Each number is 500 + 50 x the weight over its row's rms, rounded and kept within 0 to 999. Layers, rows and columns count from 0. Numbers have three digits each. The size before them is the row's rms in percent of the matrix's.

# layer 11 attention value, 448x448, rms 0.0562, rows 58-115, columns 224-335
083:508395428449489501485564494517506472518481517543451439477479484529433508519453420488456422460514435521509355490523514487494490456484484486545474530503459441551489481524452474576461546397458510466529456467474493487552545532489511527472493563574534532569485469548418493572508537470589515547426519565524436429548568460529577437467431508498
085:515547559488537513398510544548444461445521506519432442540507497552462495453516542457544523518429590492470458522502603506502476528643435481495525439544551498466578465593517603464576484485532535399535499458489479415421477494557591461512499479527514468502490487479458532452435503512524443515479494500506401437492505487566597522497508492494
076:563490395527496434473389385503493509481457539462514533500462430520478488466510472565507374504462477528520537480514549474552493530528563514474449456416411485469462436542528603479547518445478449512489483442558464487605568479350444500481582564460481576603489546480398540563419520465430439455460535565476443432533423523481440541507538605522
085:476522556569458465511439311522512511446504498501544433443552531498456573480417414455436447563535463548495557475470583533469476510514507561516593485480533493511445500405426545428398512495495557527464514559550561459528492490578388600500418544429390488465494512485469487536573519504488468579434496504464460463482524515442562537461495438503
084:458479528504438460595529458538596641470467465449473533469530535477484513376477427420528575519458427618520477529568451541510521484528495493548532470444436403463475466479471472531506466486496412497535529544538537421505475573568473487518584444415479509424468424510527517566573475427505470575508557568553506517458552502483493529500615491431
083:499527395558527443404440485539562541562596527383538476542466471569524457511501577555478441497463511548494512538465488450489603507556480460524494459487437455529523526430591575489515442521510547568535456527533567482503442421392448450478556533517492495433508506507515520469521558500465551430456485442546556460430495586544414462498468517514
091:526454458483513602465583471493467422484565524417583475634564431541450545421506510541474445493538462476311494518575490417536579449478467450505472623526531515445452600510500408500520506404469486526515469451509579496537515394396461490479501592497507506542527462553512533549473401535583439493444478477492462474463490611440559479504592373469
091:485499473498475597593482495474504407457486501514572587396518447450541489433488482514493518474487489547485495543457488470491564391534516476467465606574571579430456446482506442458492509448470496472492484577412477564388528485534510607528477514448549577487460482542318421549456493524524505468450495492485486511444445530490495440427599424610
091:376543485554534442439452530521472479524501529505478613629573521466460424551487444537551526540513454486586459442465567486491550653548496539479523509479491445501369498509522538450479507515500521573498507567551494566444438457453421416487402569458526529429558566595538465502495532493481591401477533529518403475422542502449561477607388405451
089:516549611490451451510455485479525522553531506463505547554501473508478461568600459423532464482520558436463422562544543560546520526399491488507486623507576527421515426665502503508521565468553450491454527608527497553468526380532448464470506561511532473576500512553403437465479480491569538516478462519495502487492517527563513447464484411470
084:454513528446504464392385545507500558517507409420529536410466429555520497567547552581578479478452571516525457454495498463552548599516492579480437481469396535495406423474485503510435521450502544494581508575544519576540502565501411470493516433535456488463462558549556493510524613469454543422489483617487551519424515514458369489554474521350
086:541463409533525546567564559504599529439515467551450513429517494505533343481538532604433494475496386533463531489391502498511517505560572493512464514401402537548462512512491524462481500455557549407534492533519560472527488442544443496477517516542580470564534473501404501418490545446530533473503516545499539576569515445553427528473366437401
087:432501435471506354455502546477416454481589516471520505524514610422465420518572514523575465539480584496556440506490446540513506622489459611484462492505477527531438469509561422453503467556526522540428485600585495602456549565517528455502559522488528503427530491428483545506532473484531479418460496557565500442536416515494486484492408465486
089:488470605522483593428506450432451514582463499521539396565479545490496567409485595503507521517476597371479363524585488509494545436488456525473478562517493542476484477565461440463510520528480510477535464456389557500559534473498594552459447498503489487470511520516463460596540428558488438509516488442462475422432567487412483458540565485575
095:506570529467537480539502499493367511479603487567493412526513460484490511536548477484513425530418545551592556491410565453483520616460444604519366483493436538552383466565555513489530534424561511470538537550423505621468544461532539523509433508495529495536496475463522459499410404491541508448533497568515578529542609509453514446505387370444
086:483446575551526343511550524575544462561503491526514405500526409504513491421467568435611493536506519508512437541505491525547512498479472491470509460455553509539419482581484392531591502516523473540411426500474561566462551593555436458511491499469511524527474478489525598537500574488537598492469469456482472463461532403480474472500404513464
091:509530504487575444540514481494400427415532470415528404423490635545505506497513429514550477510484638508466493549481504465515585614657494505432509482551501556570414512409442520453493543467507467510531466505397566461546583400435441430473515511435516451525490497428510519547494483469454466411481502516521521459538548572477417441587570506478
080:475498636471511495504454525526452416503466575532518447554519472442448474492526503466423468527544572543549559568587482573503523575410566516495425432482474470493427489419473456389507544599458455478484498555508443529377462479452481544511610415490505525471469593507553435407512417505466502536439477569489394531455546441468441530518567516550
093:463475415549505557457493514560492477502437496372466609585498550457463534530519465522484446518591513550500498561562438473542489348553587470471483543458526555505437504442497461449474456537428423586599525536585437413468463517398451425485588478557534576498489552484544520516610480459410478501519494476473446488576444529534428486461623537493
086:560629575474448481441459514531517443452446512519499368549457558490476580492481562478571422464522557531510514505530448518492480435513551423415467432518554488477588468493472523499526527550520486552544494427440552456444534563500528510510550481546479545444514519564575400472505434465492442535505542420477506520511451460563403518481567551465
084:485321491493516465517474587510438448511506452370499384485481501440545490604550562541494555522433488543564389450560555324490530478513490468525451506506497577492478456445566571512526534418450463505490459639484532602517501561580546460481376547445467565525491465536444580548545515463459539465506475585518470485527571540470492451372468452416
086:524599609446560470495456494534394439506516525542497370435445523477488568577499395494537409486526629528571507524418487529465450533501444540506477509517512449558542419508477493484485505622528473513409489597469495433381488533502536470531563482432574482439500522458604464570497510437505478497506477528600521494535546486414413505569478643529
082:498503571527523560497520444464603584578452460536485527490520524531567518582530491508371496459519466514501502520519430458538507520386593543479496488518492560535499563618472555439538570455485527557606504461430492582558516383470468436504484519438488580568475579525439529475428496522528578468522491468469512491499532519455503426451493454639
089:465561411567490404389476537552543514483544553460501498458525433470516466475469588505529562536433469536536458460496490527586454539509488594460511571458482533504383429557482494489589465508454470501471490452605469515593512483507577539491500481544480455448529493480548439503505498499458543474533539541510514510490503465449444438461568535478
095:513557521448516401474454584548463466457462495483493473398510540468520517613590592549578403531466585487529401470507464467467526492472510548446493556407467532552421450581488503447570516530531513522548523547492538513375497502508582497502535499608544571498520517501532434538533505461427554478515508477491499491541482592540438507603514524500
082:527683586517451513402508512505465454461565446468481416472425518434481490518507463436539424470586533570505514523485510483488519403509498498473500502583610473498562446510483437484475512592494439553453511536478532526386509514552546494506493498462528486446461491488561499515480447445582491573491524403530475536559410455493471500570459464478
089:486600518511560470482531420510449466529471442406517583483524466528569437517427449586507482436444510434471463498452514475616472474478462557528439513568471505510518520532527408531510500510472507394497446399496495444566542614581544460504494485491463481548483510490532510559506540522529570509490443514459409527518525529428507509471561515603
085:480523553510506469442418441508462546527436461391497403355474482569529614560547498486497484486477614486538515440505511529517523459468473576492467466515489522521531552596524554539428530507497554464545451440425543459445535413514597532561502425604424513507477522513553553510511473467523518484514461585483546516581590640496461533572561473519
092:519583569542496494491548491538585530434379463585425542449429532468568528470476506460474518507524537470528531466443529585483496291485566499454476544475512448472523478533494518512539471557541533511550549511483524442443572516540484533523536502444499569423471510475442462435447471421507482490538566434514474550516433451503396455519460607584
092:449528479488565364478407623516510488486509527469449486570418509449485444622474421502606518515466574462523445460443487462473505586476445533471433584498493521457523432498464421478477533564495442511455490471581501572450490550530528446463501441457621485415491527474571486506478576505430553469534536552501382447504516432481435498533476509377
081:573541557533525580543447478507573580460523447475536401480540449575532605437550493494502533448530529574451514498485483497571571460533516376526433510571482550403541482514466510464449539545405465524553513496383523457475585400466518539491561515481522558453403510540459465525485493463490472543520473515482441542467547572495449477535584503551
091:490625538583490474395516502567488362510467474445525549576405469522476448462478441525546472529497665475506521528547552488436533510470484503521552507485555405554445460526530579478437503511517546535541416509510455552398472441467418497518477538501493469384482566539612430527489472546580535438454478476507449479508443558523496513562494494440
087:530535457538496637552479530464497558453493513571466533534453534483531470532491497469437493483527511541543591480509500525531569420528533405483536499465438472469623539420498553500506521500432529518611572511470389394437480362490364562493577489400432531467490525533435457400485440426514423522515507542478525610529461481432416578544532461562
082:549456516457473315536580595532513527445508503550526454495573562525491573521592587491446478559511481515536460454494520535491458505510593430502478493431474438469575524467428458512518510471522468541510536526560559575484441577538524559493488476563424537514531446564540530504524520417512484521516483467527589536507524440619571507481477487341
088:474583538442508379495541377499475542525409518562518590566491499528463533492491408482493486479493548464490495551464541507526465584455438503493587384590574434525430537578581489543560484525507498584422480411460508489534506453470588562520478501434490425539528503459508553509449504594529489422498507476502535446508527483505603515449469399531
092:578452582477484440473409519492449547440502491451500393469494523488499552490539551575553515564524655511480532488559451520506481556523554599460534519492513436532550512344495522539472523443525510583450519520508663499567477491515515531501421458498416467527502434468473490469476505480500392517436480538470492488477566471585515468506478529457
081:454452507417514468626534542501552573534549461473482535475601466520509455442518463529556472511490552560515432571474447511520495572514492523462460472443467465424466454460427463504425505511454440547433449585506530511449510623528398509480557490479519491454499481530550479502554495497401492487407482479502576502484463385511398536568513564604
088:440438447501472541524492513530518503567541524547541593562565453515512475418448473518414474491490448490429472478454551393494579564571436454556473491494511426453411428508520507453399491413408532507459527502485466615507486460500416527508418528477538466489531542525434523578558555523478479451474490506479450491380420582506581491566419456584
087:513507509557483525467526571495534551470510464501518438510583504461525530418449523509544484508437542641524572471478509608425449518489491587534523533495433448527441435470550496502467472497536506549597525462496499551503526544516550549542458460548468541416490398430636447530528540471480477454445499534516501499502515532437360430452452685458
084:517411472393524540558502542543492505512427499626494562465465566470490571504498587560470464492461459530572418554499484495501430512516564404505485434512464551496589478427456532490535440413472550419457577522513466509702485503436552544484543473524513576502537486475367432330491520509441391538578489441485491537530470511586491476552501490586
085:460500514532474565551510545538448465493501518501458503526487434456461498417520528533525495571415501480481404458502510513408513495394462601465484609452477595504480454544561479495508505493506510485456511455470577535538449484554560510519437539600509485455528417582430486493509468536517520515502475494459504450460437449467636449441337515592
084:462461455473574530506542549477466564472599496471509369420526509505513653498455486542506490560440618610527444426438521531516523581552499517512478479489440428473512423511497527497486473461452510515508523591444538540468566447510552530528483519504531480492494507457443444574479435507496427502497541538549529454603565583480412455531613483551
083:559550478509456438363480450530608465498484442484465457531540537456429524479499641471435394508479550408416457551627512524475527406420463455468551562491503498450500430565536509478511498461458400543526468519575491610503493438494612551476501516540471396524533520496592474574502550469524600518506481397516495420546445540515490463447589561434
083:481603472467519396424461510581502535514518510521462542410500484529521568511476485434465513520497487410512459484518483503452502420558431465485522472524465480542561492507547468567541493457537549570526453563519593518400516537544448487528523522462447500434513455495542530486527486533521468508488486486521553521533516482487451486591599442552
088:475573522498434333503528488563491464464507453477483593492506556528476486563638527467422441550526478376380479513541518443488504482545539458479515530510565618473535549472543577462528505420530502548446483503545517464502532367507428464485445537560510579487517457498432490530451491495413544452507531450531509425501523561568509508513475560425
093:432472468533497510395472518468454583476604484525475622470421534430480447538467483515534422518444440464474440439531557431592425485517514564429450452481432511528323409596504601456527490396532502416553540531502452518536519503474555454458528571494635478514521526482482464538573472546528537530463523449524482498589469562559472415508522451502
087:483440421487530418523471509542511428520526535454476584460502515485563404558438421475554599514493450419482368523480493527485497567497469510503501541491485506507467438481445439448506514473508450480340444546695575541567464639518447472508481585482547452540531454507485469552643568528504587470484522473522411474458471367512475546521541551500
088:572514503496475539470474442554591507581419500591493483499482522471525572502548622532417507464497526548480437431447496409528481308475586523469498516487441506464635506521380578516473519506515471429525520491488514420456473414425519552454455432503525590435500452528456442443548478422498507460547501481502424560483542522470420500455405583546
085:457519508406559459415545515544482499464540468473506515476507417469521500510440482496576517549448617556558444556540449488479548614595434573502534342502452536603422496536458457451515515561530447508469461505446487498394474502505564484488502500389534470560484524456650505464547462580525500468426519573486435504503483528497406531563535517595
086:482517471523470430475487508460503526435558529529537531536400518505451512455460353511521524519537501527566603526503491483517490525559585483476498486484595586506574450345466521530435493572496487503388531501444446403460495489519479513431457481541513377520511510426518489480492582514551472465486528517542498545541529450533540555613450590435
085:476418426491547543485564587523543543468443436436488624537497426478486491374407527590450557467451421615429509452533479404581500425530493572569548489446431526473459551464453502568389478404485500402530462478446479486529484533537424503509454487494515452558508460533490551514574542468564512540410502450470468585512418538487466544454457543548
098:497569409499534406585510414545489549517526515521544518482461475487505574514522582524523490497455461428530401557472507572497556485583504490481572574520430459469520387567507466534548485533504497500461535562539494561431561438532453497533495540468529456453506512473427480478459567498424519485609510514505540473488458573499493410666570464421
092:556431439549544597493445449569510514565480524518483491560407436502508588441476428495419559488576541464483531548564485392504589527538474474519450548569556532480551502408513401515491530496379499533429470488489495488539546446441402360507467539438515528579470531465399585499448493554473452545515467480528463514468519519483567529428557475482
087:488443624509464534595524498503543479516437511517516512505519467441506469324434456496487612502549504585497524585492401615497570520604581399479565585485530515446511572415550435516535489549449449583449511407485476583439504479491465519501495546458482564483489460513476472519521529505489515577518460513471454472471425500523439546454569535649
082:440638482456518362472514364551583521454506502532581398490421487557467501450469405491461426480481592478412444483438526545547507386591464503472457465593589473430548436446485411509469505491483467448392481525490498534423512415519450513462488497543538487463490548489564481536461482461528506520512518449539456499498453557461498489585587521537
088:521425553489465424451539457590471407524434482495459569534545472468466525479548497496467506492563500481486481562542480481572458418494541482516456488497477496477485565481452490519511482453510465482481493443577529470631474576423545488450437463495459543487545511523553554476607578513489491531548480511501456500460480425551522536403442607456
088:493419515475452520490513595455510436472445547414427470540413542402473442487559561540506551570456514579450424405596532420501430403479602560453430599497527590478519509439537465512570504500490484520461520485567495534491512490500571480496406554671590549525537459545373506465549426515488560536599455462461398455559469543508500470371518570453
082:414522417420539470551541346441463549438555482460499476454550518502484443448472474504530352530480463505556566530487523548517507540540447483465465432446508548568464504451563543566466524489505540585491459520500490403522511497434425504514523470514510428521489506368559504495501470480491458446478464562520622461528599509460543444400598537542